config.yaml
num_hidden_layers: 14
hidden_size: 320
num_attention_heads: 10
num_key_value_heads: 5
head_dim: 32
intermediate_size: 832
vocab_size: 8192
hidden_act: "swiglu"
norm: "layernorm"
norm_place: "pre"
norm_eps: 1e-06
positions: "rope"
rope_theta: 88800.0
rope_fraction: 1.0
qk_norm: true
attn_scale: 0.177
bias: "none"
tie_word_embeddings: false
parallel_block: true
init: "normal"
init_std_qkv: 0.0289
init_std_o: 0.0
init_std_up: 0.0289
init_std_down: 0.0
optimizer: "adam_variant"
learning_rate: 0.00138
lr_mult_qkv: 0.5
lr_mult_o: 1.01
beta1: 0.9
beta2: 0.98
lr_head: 0.00387
warmup_steps: 204
schedule: "wsd"
decay_fraction: 0.756
decay_shape: "pow"
final_lr_fraction: 0.0
batch_tokens: [32768, 65536, 98304]
max_seq_len: 512
doc_mask: true
train_tokens: 630200000
max_steps: 10284
dataset: "wikipedia_en"
Each number is 128 + 24 x the weight over the matrix's rms, rounded and kept within 0 to 255. Layers, rows and columns count from 0. Numbers have three digits each.

# layer 8 attention value, 160x320, rms 0.0609, rows 43-82, columns 64-127
102155096162145130148082148103079118124129117132077153102156129188148123154060108103153117162166099132115099157145112170162103092139181119124124151121123119144123131119107150112079130158151123
123132164094134172118115108100109151138189110137142121139142141136115140112138129141099140142145149151098122118117112121162108122152118103159150123145146100162066126116165167135123134111143094
130122155184157130136132101133161103135139106132100142153141138111113119096121067132175111149137116132083069105115110143104130126109107131133126133136103104114118127131074131124135165141118136
123143084072123119157088152161104184126151096179136079089083173167126185104122148135092124076109094117130124165072113109135105134101158145139141170157115124135140116113121146132135140118106129
171114127098117130135102129153077135163144115147125104129142119126106130135147144142072153110150114103156137155110136152128139117150082129128121106117137173130150136126165139124143141052140114
094172134128132133109129131122135141161096161104154136111089124094153137129122114135134160123123111130136096116167126151132124164164124138142124081131154136134198097138217129134129081128105119
153129102109111134142130139175156111123123118116128123130160115096156127170194091123134109097141170149120145165116091097103157136108136144128112143143128153122115143118151132130107132121125080
172137138173079102121104114107130118109130143151104114129141116130129109118131149116173074133122101120151115145106128137095122095133131119098121122125117130104116137155114113135133131117121144
132119122137135133153106098103136148102175118117111130188129141144133111155144160109135132122114143140132149121147168147117107107124134114114136167157145095134123155124085134142151149129105129
142166083085133146113110123084140174084162126141127154136157175096159116090167145106152091091156136206094125133120125151181138133096122123106108129150152113134069116148113164136123142148146094
155121151083095094090122107111123163069152133143150127086170132187132112132136131123096105139070122103117126123117125150141106124152159134078089128103109162132121105158140085130125135157158150
131075073099096124100051161175200124130150137147137180151180121148110106111170189117110135131103166151124121142103091176101153145071168161109155136119111162140097148073129141150143147093127120
121134129099115125136138122105121138146150149157163141114115146101123115150139132100077090098144106147138091113123120105121160100121159110130113103122136134137137126142144093150107144093166152
129136106104109136136077172150148134139143163131090155166115067108119111151148117132188112105112104124106132154130134099150111089104134110070101168157148147111114111132143142142100136175131138
119151109180109103114079136149158114129112164103097180109141149121141116144129141142118101097121144098136112118125155110069137129095147129112125101151162111140077148108122121135094121129111123
159124142085152143100146118149111114121144130141101132121136138093166122160153136113132101107100107168138125108140129118140078126158181123130130125135131107111162168149136087150136139125098148
126105128157117102140110160121130136106109152142166135128110122173132116149183155112167127120122141139130142145097122119103134130130142113120169130131161171123116114097150113138100145114062147
103145140148115159131128094086125141114153129092172054145134173138121116147135110116128154144137158154108178115144166103144132138123122150165139101110129132134159120134157140118154074113078125
126148114127098169097096169085148121072107131105138112156142105118118116176171175145191099120126154180098109133101134163124152117118174099126125116101137163144118158112155101129124115121124114
128130156134133132070156148123174130095105113109113131172120112070141103161114110129156137137137139127131132112134118090115146157120126124104161079068137097104134139137129148151174066124161111
167089150100132122106189145134113110143099102162146102203114126138079134124145135105163153116135102101119242153158147093173080111100125115164145142118137109109084146144123142137132134127156118
184151105155099129126161149138130098147073135151125152119143104103156161122110117098097117110144148128123162143164150146150159096109117118045136113108138148136139162127143158147118120160156101
140121116144095128154095119123089164114089133142114116106107090081090128099127110136123187136169152104147159169197131103163109139081145132082132102091143174144104130134122124139140126094121134
208120166138107200136146128169166131147212109100089146135114155167119122145140183104099076101131090110135172105118146180105177077129134098118108130190121168127120109126167110157110124109147128
113148124126176096125135129116127108109084109138172178169130129133099098165130126213117125140110150137163098169136146123131132137127084113138099144146113110158158106134116124070107132115169160
148122170012154122107098062122121116157100151122139119104143112105124167056089057142084117195181191139130140163105148097116144160141114122124100127154137135138190128122120119138120149150139162
079118150096173137144105084103133144120095081195145163157088088191169128126134103150088075127143113120116124125136150136131129124137100087097077130114159123127115124135182137095103088118160183
148130139130153148145084127153180135095154119155082127140128106113125119091115115146132138063133127114105171170114145151165086131122121135138142150094141148094151155153081133121125131133124152
143134112114116138117140122143148156136093154103100167141141133129096124148095121151154086177076121160146130147140133130117141160145136118139149088127124068169126125123127123120139141170142150
119150148101163142089170077109089114166202120129164084155131164169103118114168102187118164196109141118132114146110123174114134135132133123151135130178134113123136125145127122143133112132137148
093105106137125162133146136108079116139139156129165110103107102130135129122127139119113138164112151172122142138120142119047126180143128125126131121122138102136120100099128147139141123127103140
133132118088165145098121115109141126144150094122146108138116085110154115138108143103055106119136127097099111047141119154093146138129111113128115135132126139099150149156193114149149103175114100
099096133112096148125128103141091130114129164103125172133135142090161115144124129165161114140132137113128096099158134100070144176159112130125143114110195114137082143079142110162145104114115124
108102144112120121165088095142106113153094076134098161122157105140153160107105129111146171093162171128141160175142132045143127151095085142104147131117202154131114132110076122144107157138181132
144152129113178136109124119112166135161075140090112104098134105122074128084140095144125114149107149121146096116151133137169114168175187176128085167120089139116112141118118133107130130153136166
148163119116130155129103145125125157123161135156113104120087100114146162121139114122098113111167115112104132111104150164122117127121142151119138131111135166121112148140170128147130095122089107
097122121166122142132113062157099112115157115110152111152141161170136126132163153118104195116171116146160084119126164157101130072113101107135125096121146178114139114149099104102113093081115057
085106158177129155159161067158161101169140098149174086088118097170121137121156197093100128130139167137119085085073136141073130101127167104143093125131095132133159075141099132112150132167170117
091152135146145075115090132132106087125141140124140143104144158107086131131109122166184138111132141150160143149080106082144114151147131115124142160126128142132152134121098144074127130080091135
153110058133131127158135138079088121118172133150123124129149175099170069154164160177125151136116118144141086116096128143091146098149129120152093098091144131125136135151121120127131107146119100
# layer 8 attention output (transposed), 320x320, rms 0.11, rows 75-95,107-145,160-177, columns 64-127
149188127167197105091120129107121092133142141149134150094118158113133121127165138107076112134077115128148075113120083134155113085177181088120115128109151095080112102188122181121093144135150119
149099135124072126115110109106093128089141090106144130097159142143148160144131090146106156130146158105124129145129154121159089162149141088141157144168126091125116137153138136142171179105132134
132155141145129163136129131163134149105155139161172109130149120121121136069142114120129116114144109124067128100114115147114126121124104132163114118137132135111129127094120100096127164159105141
136135138075082153144129151134117193111151086185125108138080135121129159130136156167097098110106137124135160164126138095079131166142137105138163151109152139105107137123145175106089113167103119
121098121078116088140107104090119161142118174130114135099129167121150129120108112108122166093188113087087128121126142157102129086153084114095151136118145129162153109132147143171147120110142130
115134167125134100124125117115084070140086131105117120125130148155149137112114165119140175112147140145196101178146116096079139114131109117137145128123168148117118132096159144120136059122099123
110120121087120057116086134129127129101114114132152170090136142114157146161154063126137114171145132117166147166116136082147135157123128099091154143111097136141141135141132125137128115091109153
103148139159125116123097140167144163170115146120110143152105141137133093082118171146133114074072132143167141114158113135152124096107150175143127102122141138130109125155132135090107148166135105
156162109137139149149133128116130171130155096131094135148166152117111104148141135097134084111107133127115140123137165160111143122137129154127114117122109092166113138129123093156085117134142078
163127125120130119096055094154110184101106127158143144034138180121159146079142136110101133125162162127110126143167125153121131086147111115119120092136143102122103128122120148116117200102125170
123124128119156131130119093173147132096132175112130146143119127136125147106093120136110107136092140101120129100136127121141113106124161128081098115136154190084107093123136154124139154149149140
090145150124072152094093132125167181095174134178134141107153123103136067133135131139121072123147175115077135110119123121161094122139137105173172149094081108126116113139146157140091104089123138
107156213119169063109148136158128139078113126119155124128083139120137148134112091114165110145106095122046117086156148078162104113102130103147135082109138147109173108152126095173141196142128136
080105129134151129074078154148133128144126168132124191123168096127126156111160124140121119123110072117169154118108152117143142124139134084103107149153124135114111138122124139132144171145085110
114110162125158149105118104138176164134095203170161139135087164130150129095144138124156068107093133076087139131084108128080123122067130106157164114123151175175096098150115123168191101151122157
149129145143096126124128174114100161123130096121122118107134165174141100102101141159104119122133121150118173131139160142132081090084118071156100167144122137110116139102147099160072139130081117
108131149154086163169133140119117166157124094163103133136125118139109096143146158142155101112131131119109117148087110095141154156121170139159118115123140168108084150132113104120123108145075111
116143077124116127143147103134105132151139087103122102087205181166107099124058133140134175129160135172163108134142164110141164133151098170150153103107147114136135127100131086129170076102104127
130136124155096130133131150147145124127101100136119133113126126130090095114152138114126110148118145162157115108131148124160130139141165128164096115120113115125102148117121116088115149141093068
118081160109130088100092164111141122108115145134160137128151148075132108112146138126120110131163123129165129137148120098140129112138117131102131131141102098124161152091115160124139078103121115
103111088140139104165141165137105122139138096103106172132158118102060097154114114156139132071128128097161131138140163154117151146148106160126174137178099128134135172120150120150078102124143113
138173102159171133135113141106128127129149139158136120076102163102132130100162115086069133129093130143144115113106088115132123082184143111134135145121128135097112090203120178126111164156102143
135098143135095155128128130117059131056144083100144153069146126148142162119144075145091153121132133124144131155146155123126102163136148105099152129147151134122115159153142093141150155117130100
114167136140130153086094135141154136117155153122113111180149132120156134125141123098155129111152108110111151067128151121115091129115113085125099129130133130168135202091106098104134123136152165
139114172106102166134128180161101172099123094201155116107081126108130155124149119179101113119119128130133167129119130126103129114103141087163126165093143130108125116150139174139103145149099123
077112119088118131121122108099117159095152130143114132115137119142116123110147124131122184099133123111086145088128161128113134120123100141107171140120124158136119120144155145148123111141152099
114135093105141109111144105108126028156110114124133160141150141143137130122132157123142138110162168104150110156161108112070099141175121162134169114106183134145133160102119163117113096111100108
092125120106125076131105126127130168119112109158165196111115114138128125129160078122122110157124143143152147162118118114154119162105129115117155133111128136116124109143143097126143150113061115
137163158156131111112076119162157143162121136098108132146147140134151115140101141135151109087098126128141103103158151105125141125129178107140122126118146125138107157122125141118119144148145132
156138126128129139138122148103130160118164111107106105117120141127120113117104130087131108113101130152118118137118170126133147123146143155150109120146088134165142117135129111167122127117137118
144160175132145166060062113144106176096075108142158139090146133109143142117115123127136117138125139137100139124174117116105108108134117061098090128080124142126093171145126137129107181156156164
144142167139159109119112113170140134111112194104153156094156132117126142147114107120133126120146119115118120095138100116118134138135110108059090101116160146093091121134136177120109136124186134
083186141128071142147111131141146208112181124180135149097138121089152088147175119118096088086124128139122136139128105127179089125110137107160147173074084119089111070138144126101119107115126124
149165188113163114098122098186130127105073102102135133136101110130139157126086127127179122143123104089034107128159150113154138089087126116129129121157107144118125138134142115129110189130163118
100122177123141182062096141170137132134075145141144161116158077135139141115115115114149126148104106134124117126116122145138139090132116107166100113143123132121091137145116169163103177135088117
126110116113112135119108095151161144155134159142126139147123157107168119104157136109134124098099089110102148146122124090130140149106149113153147088127154134181074155137120119134177091140138156
165183159124088152128128174122127116088147113127097116105140153143150131131088122133093123098138127137128127140139141129096120110101151081126105175123121156123124144115124123137118162127124130
143152133114093140171120137111121121155128111171104102111122125122124116173129144131129108101157131106111130138086125102136136116138132106106109121069160147115097186133113136107104104138141136
118164082141112142163157106085096128154153083116113100087181134152080127151085117139157163153158164158137129159167121126130149142185109173094145117074186140127142129130122086126134074132123105
158170137166134114136130137145122099124106124128146135101141126128113115126104129096141096146118154161166118089123146130144121159149139110114090094073120117141116162112106115074107139155111089
120076114127113060108099130108168140127114143136150160157159162106123105115146161139147086146159141121162135150157136103141111146115119134127138134146132092141136144105111108119153093123087105
112087129127091102147132147122116151129127088123144141126122125139066091096112120159139120120105155112152152154125184154105138118128146144177181130181112121085159137117130131177082137124094119
134132115108124154115164116131086147137134167147193117166108078130106134136101139157106134115104145130091108154093158152141141133117127108145147141147118125122139143086142152092134125117162152
129099135109107134135124123136125179137139145117141093111121124143120120105061160106141168086097112119116137138100130208158094104134147124119096149152135091124115135092131148097180121136113135
144107130121189109149148130128108144130145121124127109153106177138106115107157111125132091128112131165147094121152104148138134131113189097133141203116109095133147123171110115135110107122147097
132117135149134106141081107073155175164125152119118113137126078100106136120123155111146124143175118113105100114140158077109109129129135149166109066129141150130106100142114149158135159110135127
166192127147087156078112094145145114156177133135142123132132104130115149143128144111138154095142108121103143146135149086119147119147141131089097112150106127160116145093140208113186129116171164
098136146125097095159129096094128182121142204090136085143102109119131155120095167076132119069132133151137136101099105120120114131139157130169143112100118113127152119073115141141106199095121124
134161108124141125138104134113116130173096204109145118134123141139118162135131070156135085127132089122115101116113106132088117117111124139152162129118090121140143134144149128101127115109136166
126116121166129135123117125150117141101145078105115138124143122109153114124124138129185109150150156114159129124165157113163123121112142118105114075107192135139089116148127155151110131141134107
104174153129106159081137111201139081142174102108122136157130142135135130078138158117134131105091127159116139148168096113150150135151149120093143101180099110136140098147115137131112103133140143
150155122074129154122148149145166101121119095170101138088136156164150123109115142123115145103143108092152159128141144146160122145157061117086088084149137160113084168072121163121131152150126141
138157138120108100142137117098122095128143118148131154147117112121100116149160127104097129115115141140130119112111105092114122159117156116149126179119085157113158137071117132155114146112120145
119118121143126150121105133164154135136078042132082136111131141142162132105141166120178164146131136108134179100146110122180137127151128118087094172120159123091102163085119177148107151169138093
095137084114140154116087122142158159149131149144163132110136139114110141111113128133130163139151096124150106152117131103078142111180102118107140137110146087161183149118133161091170133133162132
152167131171091146119101113125144083119137155102121140133136098135119139154141149122130128114109136127153118131129155084099120144123113152106129102143117171120106187117144135107112135100101132
131162139100099132119173125155094110150125163111120124163105131163142150128147122149131121086107127142120156120106077169119120131118143133154147141152077135135134152070150119111130117128120158
087105135080105133142154133123104162145161163146144117132112112101133105127138121109073135134098101171130146139153169153174108101150145181168133112129130071120170123094129094137107152129152126
127136125086149113134143171119169081109133115176114143114133139097117111148164128127062113113132087158170117100112174088140101164154101116103100162110145162105164122111119129157118140133126118
118149097118172116123133139113139108152082100079108136100154137124114116120094134152133141128160103083067129108134145136147139118151085140125106094143142166132113108135127125142154131131116151
174123115114122154132183138140096148140127169142171135132122082133125147146098154166085144115128140126089117135101176152145142132160109119111129121135162139107104138089124147107136155117163152
168107136103083137143109129143107165130124133103130102103141099132137124118059174133157171088112108100123143161117165211171095085139123120105099135150134110133104137103124146114180131131107129
157123139110179145146163138129119167125139108145123123148122155139110139091164134126146089149101139163153132127163143124160145149126164093104163157112136115116122137175108124136124106125183094
130141151169154123153074112073159168159112156114134103132134101111127144135139151091147116153159115124113094113138171065101110141151127138170117063118143155140117113126105143157148169100132116
162171118129090135064112085144141093158184125130139106146114112117101136149110106124133148099136109132111122154118135095110155099137135127088100147160101110152137140071153206109188111107160157
100156160141129117175124082086132196117137191112115099137106107139161171123116179083129117083129127142139150075100131101144117109149156127156132102081152138126129127038100150132118196102137124
169170109108143139133101140115122131159098170123114133144131115140115173114147082176150093128121091136104130116118120123103132103122116138138180110101098144134134150139121123095141102110167166
107117131176122104138130116152129144095147092104141131139134132109128105126110107110186094163139152122159103147160150137158122121087149116123139092134145116153112111149139141156132122124108099
089185142125125146055140085208136089147178110118136127185124155127116119084158147134148136139087116160135117184160111118149140121126155125093145100177093109141151090174126139126113074140147135
125124110059139138115138138153147092132137114159117118108122164147134105114098121131108148090147121087154124131135119180136121136147091123120088122159097122135116149099139162126114146146096136
132134126138120129145140115086133108134137111154103154124126123134134130149148129105091136111125159140139126073114083077104121166124159109136114187099141140085139141052122144152110155123119151
084100114126125143117095127164133135142091078130099124114145154143151113098136144128197161158127146113151155098145102139163145125142140114105096197132121086107126157103142158147110141161102074
102150101111126152117089115151163140150134134140146115123147119106100154096133139142134144142141094123143122168111128100075152106174106110112129132107157113164187146119107135111185123133172133
156171125183102132121099094117162081125133153105113128152121112135113134159119127108117131110113136122153095130119139103099114139098132153115126129146092168115114198108157147114098125087084136
145143123084112140119161125170096120151128146118092145153107120162154154119142120173138140085131118130117172093111091191131119109132131134136149153147098132123115153066144130111124113139117154
111127148088109148152161134133095167134152140155139126112133103125163106128148159117083144135103094153124167117147192128188103111160132171158089089101167081110150124086108099138121161130190124
116151122084159131129133157106182068106151110191111140135118127097109123137145140122061113110124106143157091103094160080140080165155115107126078163100141172116162113109129157144106146134135121
110147092090176099105110142119125090153089089069124150129144136108103115121108118166162140121148095083061110139125142154144145103152086141151122089150114160155147112145132124145169115127120147
# layer 8 attention query, 320x320, rms 0.052, rows 128-191, columns 64-127
129128109165123128126136093133124128123115122132099118116113127137124139107145129125153142142091159110139102145140102115109116135157121127115149106095118125130125143136124148121133151120130119
123142132141130110125164118135113154116113126115119116159117155128105152122160140138138117130140137136120102085117122111130109126149118106136141163100119104121116127117115139127100104140130144
120094142117110106161121138126142143105101138132108099148124149169131172122140139083105145126131111123160137111105126129146169121164144117119143126127114132157129155094135147082131127135168127
124154113155108136130157133124109119103110126135119117120106090135130164132139141126139135124080135081139171129136134156105080125135140183107153098113105138167147183088137121150119131120125082
080113114148141168094090108116108082132154133116100119094112141121133130121155132090130105121130144133122117136120153141122151119126118147080167092122126164165159132128124140123173159160112109
147122177126102116140143150155093129144092151115169143124148123127134089154103161179127124153091145171110099103161133141174129115126120130127155151151139158088113105139144129156115068099118132
149121139098146126107132130135143161140181137149164149105181151157166092143096101127130117132102112137147156119161090136122140099098142120164096127138151092127086103130143117153124139114130155
125116093133109122115147127113090104118129122103143131132071108144120149142123096112131118099123142089153135117149116160106084110171155172102171106118142116156132147087172119125118148156142114
172082185113135105183144159126100147176141161135133107185080106129110100130114127151092141133123125156088119121143136118128114111113157130134118142144147106112154052108119128130145110078165154
136149096133149097097096128130108187107143125097158107147084143137174108092126133081127099165194141100131153115163093100146130105133131124106135153078090123127161138121082117158108133132102162
118181075207101145137144136118062100138121163169109152122108109098120076141110143137097061106110123158102115152136117160145136091141148106134112132151077091131133098150117175143149119128161158
124133147118114099148125142098140097121141128123108112138118112122153107173107147156131116101140117131145133110106087122116117121128084140125179143095138124115104130147158078125125165074102138
059120142091141127127100075150123110151127120149101102137133127120140139130116100112156170103128114108187121121147098151106146140127101112119104124125154155113101142146115147113102138108087105
175117154169104134153122125139139116137119100155112084104125114122110156116147158111137156120090147120144147124114173093127117107144126130139136143146123124163147119103138129122142141074146168
163139097152104124171129130100122129183127084075110133112172078185112085092121111110117139128161132106121138143153099138088055128117118095143139121152122146101105136109115122159117095111110133
139174095142112057179105133122170089137108144118101137161166098115204132137149100118134172088066129128101102156148154114102109104129105119122126151036147110088103146108084133155112159108136132
132146099143150162118130111126098095103111118126144106134097133136105154105131122107158134139088118109137124152120159166123110136132169164131140102111129131172157133105140171101131119141146081
095140115129120170122146101129091120143115111119129114123104108118114169140115130154167123153106146087144129138144149138123104142158123138105151105107134140149127122110131165107096159127136107
150129159092124087160111132129152169115158153139162135134154119131122164166118124145112130110122160134105134080129125160135137113127081099161129154147097105093105159140136102141133106126080140
142118115082100152120121136059155110144119107115135138124129119129109084132134112143134157174154132116112137123166099141192092119140148147127113118168114100110107154172143106140095100156151098
129099110105099108143117115127149133103139104149107130135138136132116108147149125112129117134129161088150094123157129116159150135128112110160129131148136133077106107131136133149089079107119136
121081171150142100120137101178119151128150133142128174126145109124126113108127134115126106112150144174087137104047105106142159116079134129169109133146127111114154136112123132156147123118169166
130118141124118096088171165113130124124158131142142153106120110123130152117100150111137068093126119110171108103101144090106096131130136112114114068114131107160086127140100140154125131169127126
133163128119139130181148173132147146098138100103108140141116161132079116130098123072102140127104190115131088128148117133129130100133101126117109123130140112095132126160100120156091136141132165
142140130109108117097110117095127151163171141125142124131124097144108125138089104073149164166113176087109136105145099147080129160107098087125107156117089107141075100187147108129173142108133112
128125144130109158080133100167138074103145150142140133167123125134142110080161123115118093141142108107120133126130099118116160122091059176093111086131127162145130161068120162151135121176174139
122153130109128090123150089105139119135170118111140116123111137145167103144120113124112163120111126128110155121095121144125129143125096156092150139124179136107078112123166154115151130149113127
136142126119139084157172111141111145120112114111181105144201134142133077164142161122096167124118112143136127116111132122153122132113118129118121161123103116144134132141119101175095140109125142
119116105124138035048091176139175075070083183058152162152153149087255210125106116101205102086086109097195096127107199113125093174150111146139248147003108175203113199123141220086026197182040075
130129154138082120116131127101134160160117143101112120125087131165134112154115095106133126155151142129077074118089080153087128093153143111147132175106092171133163117094151140107100147081102145
090145104120124165136100128167134113140136134100110132131147117088150083109127129141122146201120127180128135134146111117146121141161162119146100127140156161085102120139158121121108126161123120
119160105140068170108154153109118131169131071105104129131114123081118055131101151152150113190113121115110098149117121128135096111145132161082103107141208110131122138163131117128106133104129107
124160122125121117147091150119161118089147107106149113118117111146150139138121119119141138125105119124111120130153151110104127123149127158122143082110126133132139147140140144136121130118117121
103120141142110131124100123136137129141147155084143138104127146122102133123102115100158114129109108137147137110122134145117098130165150133134139126128094109114123134119149133124104122167120109
141155120136144101159107127121127131101122129109119116130125132153141149107125132097088113124115111096114103137074144138136152131113114124130112169109127123133143116094074135114125138114097145
134135114158163132122173142114114105110115142146128104116119099135159118140133096107117138108123122104141122131106142153111104142172106161120139090128113140150119146069138155133133147119114091
115147131109115117123159095148118114125092115135110115158127113146113133123156137123111146114121128077148131153104144123136131120109114132128135121096111161139134146127110142097105162147122124
152114119123136121121105136087148142145107127160135135126125134095132123140149158138141153134119148144137132151145101094103135113104134121129111146118127118091154140158147134130104115131118134
119127102132143122135103144102133141157161119150120145131132164135148141111118109115113112146150150147111124114176086124142128108104121131165119138141155089126109129173148096121142103111129167
113144107142144156140123098130107095127123122154137100110090139110145163120138127101095142119131142116144118120113136137126110124130149169114145105095114134149143149102142136128122165132156121
172132133083163148194139124141066144103147176150147093077154075132156117136054135130120132122134174156034112103115122145155151087101090109183123086215128106115109090072109125181170131080136137
140160091109195128175133114158097124142175097136161126096128108127167120118093087088106128069162126144077120046130133139144155097080076145116160134135123113112146137091084116128144099137123142
161173122121138136165103126125122114163143133136093129144138099126160136184120138123124106100151080128094111123140139182130162096122127085137127148152160159096083112131070161149187130067089152
107125124073089143101126145111148095114100126123104134157118138155112175123098153162131134121113127158129149173138131111184189100128077146141172106090097113123210125144191143120153135110111100
132140120145098131116149113125152102156137117092108098184098111137098140096152105118133161066094105104138145138119127132127117129154138125131165110106090156093166162105131106115143121126142120
158141123124135145127133136087112140161162119140154096127165149123145143173150154147109138092116111101117093131103163127136094083143126151132127121115152136102113105095136157113104171108079101
174166135183194125143152109090110126173118109117139116113144092133173147150078108105122130098128135122074101116123088152088112085115138130153141109150125128103071107138121135139158143136107114
154117167131082174133098104161136101141091164146143126129172110113106140120119146138137136106129134118126123126105162155164117122108113119115147122131112172114111119132109087113157080125135144
140153140127163169123182090124076069090079133145108087128112094145151146125145153107175149133106105079118125169124178161142077138140117183117146082121126208197150156090103170082164187101148098
113147134129159134122169105142121091111082112114124120126108116157174175121142137126151122118091144106117130166121155153112097136156128181108176072094093155174124174099109157113110171132136091
143094138132088118107115151116154146117146127141138123141166160131103110143131105150095138150118139157147110122131092093166144113100133115106099167130138099112134110163129114136117088111129145
117111122133121163119114121145111105123141150127136112130153123128108123112105105125106136143140127142118110118129118125143123114131141126113141094135110112111153112156160105146128122136160110
141083158114117133138111144117152138142153113152096110149125148115090114118176135148125153153148137123145129132160093083149121135110119143115075180145113101091165131181121149118105126102125175
113095132136083125102122137122142155118094122117120138160141123130104135134148138139155128166128126146174154137145115114137140126107144094114119128114155098140101105161129113141112086125141150
131093137109097126132094137143122146134135133137109122109165138121077157145117168111149125137163106134131119118132160114141134126111144116123110144144126115124139101135123141156142127151149147
100124163147139127097110132176161127137152102126121146097163163159089142150110132125147127142153105150139119119159132104146107169107164134121128148120127127133102139150119118123095127161099126
124134155156156123081094145119181109092130120152153135151113121110099159156128152140174126169086130113136175147179136084119147158131108130108180122100090154143148126150178124109119124142141116
127095099160169127115122135142133137155078131110116116174114119156136140120155146146143150161091142120115184145134107149084128131095126139133097161121103174151086130123106100141128097151134141
165136113117136126144164115112134129122114119113137145092092111135174138123137123148117140124158129062094105136140094139127127121120057124159137163098172150100138179133137137099153125142114126
095124099115135127113074128180125123071122133100153144103126128132152115134141123100119119168118109148156137106144156107131147149121151153119128143137105123162151117132135136127135114150166118
088104123157128093076106173105170126110097158086132136164068191126127194077116106109151114173099144120183172170141141094121134172144165198099153151067101136188216109156154161059083145145101104
131124170130119155131113155116162130105127151108149125122158095135102118135116117121138088157112123177121123138122178111128168120180137154126120148196085134134186101092153139072163106177132137
101116201144132074088114113145115154129123095102125128160100157127122064133142085124112109185167152132124166138136102120069121148131154121136112146133113175112112154106112111145078080118149149
097101138113073150121167077160093143169184121124105131157137137144126095170127109111140173119127104115140113104146123134095095128130183104094143123165094113130118119133111112167120133101137113
# layer 8 attention key, 160x320, rms 0.0496, rows 64-95, columns 64-127
162103160121077105127106170127155180170155124144155165134178152117131104137103127158119096134168131168089127097154082092156195121078111086135090174150119101033104110191135098163124081105090181
159099154117083066160091144131148109163121137133166169160161177088125069134076104138090090143137160162077105102148109092149144134107144113160115132134165084072118131164158108146125078091141170
107098144110143125141135108164113106113136097106149094119106122141135124095171106108121116114129128122128105136121145148139127151122145152119141099123161179178156148120091116123123135133142113
091144092119149165127121120126078046099131157134136127146085157144124134127170105075147148108097097075159138128115175160107091129156147186119165095108139167200142141101168175102155164132182128
112129112154150177080113161113118127110166155138127069141112126147130155120132142150153119090124090088155124133183163126092109136172110177087137077133128133124114137122134159135148152112114110
131125138098109116105130165142121151142122112134125126107102151122111125102129136163126135139112126124154115129111099129111143123119119100121113148143114154095104116142110096157132149118113138
149108145100091132160112152128143201125126143128164103123140133096119144111116145163115118119148141169124114126147084075145147113117113113088117175149116084084128108136106091111136117076112187
122111105161162134131123124122120151095115140119148128112067122146125163140145109116112159119102115082136139139139153127098130150134135180124147105163146157209118130111116138107128152146132126
110151165144123112120134114139142145152121141140095115120154164138141121124117149160144108108082153133132160100109150140148121150123137107125114125113099092107113095124128145114121150122131136
145117132117075144155159125116141139128099140115141111115118103081137162122108131137147127116120152145093125147134185135133131154128154140144142117119116101127113134124112136122117124070127124
114126120132125140146125097139140131159138124133161131143145105118114110124139125144138126105158121150131124143121145110122157148125104123146105112147078136109122121129139121125174115099092120
103140144136121121102147104130115138154136136132151135091135097106162148113152130156134119122136105140133140145145161139124124133131126126148139141127126137135111144105109119147131127139125123
123106153115120123154167124111094096099125148133119142112139099107159126146161144098096097117105137162125125146148101171125154142129146127138116117113143132117154148135125184152105123115159146
101143129110128148112107115162113117130139119132118159132123110139113142161101130126121157151153143147111125114129114145131099129170101085138108137133138155134124154138103094107111145114148132
149131135118089137125133129138137126130126130159167127115131131167122142132126155078124109100156130133114107117156138108099115128107142122123127164128173133119147134115144132164130131085109151
117159108124135094126123117116134076103135148145123141113134127156108129119120142088142132123141089181091142124119088125107110152138119113139134105103125099129126133110159135121104118094120149
118129106126158166116117096123126111090111126123104105111088110150154162113162124110149147118103127095157133152105166151114099129179127163104146101105126148193118136104131146103133165163146094
115162094103168149126151125096092086112156127085125151149092105153128113144165104116137144150152114097147128155107169151122118105124131170096173094116123172163104133115191161118153160152166102
178108130123112107150143146103150153176153098082109142140152134123067117142111154127138106121176166150090126114084084060136156089131127085163134149199125114074111122194134128137140075074105156
105153065126156168103152133136129141109111117101150168119154169138131159125147103129119145177116130129126120141118123126122143104117123149143127155120101118134149120139117122158127144184124120
138115158124099105129114127082137136175150131132122126116145111136091112111133134144122123155131122140122121122128116124154153112088136094137111136125108139096129090182081127154195130108138158
156131140099119137177086118108149160172158124146133141142120112139131142141075101148101108133158144160107138118100091112145167105112125126153125150119158111107122126140134100136114107127131144
147158160131125100151130100121135090135165199142129157138097140133119115148104142111147137136141154135090160126126126111153095105118106142155132107122144119148128104113165122115119115132172112
164115120140116077124117140127139142150125149104141167138132136144121085129116146126122119112132139157116158124150127104133165128074143091137113172156122108076116121179117091126115077092104138
126117163156142140117133109172129146101126123145123154125150141143120162102139099149103137140145140165144129134124090131124124141127096140140105130136140157105136136147133122116105094162147131
121129139127107121145113116139126141113160151116111147125124139097147111158146136107150125114168130153131126149138124134111120100111130109103137118148143111128115140135128141128126143121123138
136139136134110110125134126135127112128123129117124136111143128156164118122153106128115141150129111129144134133151124122118139139136150101127115097148139126121085097128112143131162131135126119
106111142084147124162131126126145143122107124143130154146128115136132148121121138119129111117142147104111147149110093141147115115100110133130138129101106125138108075124101141116135117104097124
138120092129103120120130167101108124130142135110155118134099142125156092121153129122134090120130127114140121154126155104142129118138146158116166137118138124160145132144135094124147143148118110
169131100137123125119139135114110110136116112133161136180138124140105112152136136121090107098116142113124150113152114164139132136121137137145118122130073140089182122101130122141159116156116149
113115147120103125145152164092120108136102117119126142122164100143099119130119126118140130116161110129147107145137136143140147175110168108116138144157130173172136113129140135140132131114122116
125129077096110142130120139146129147099150125120148144112129149112126138138150155131129150150136146129122149134143128127123113119103104120136100131144148139111141147113130128141113087179113149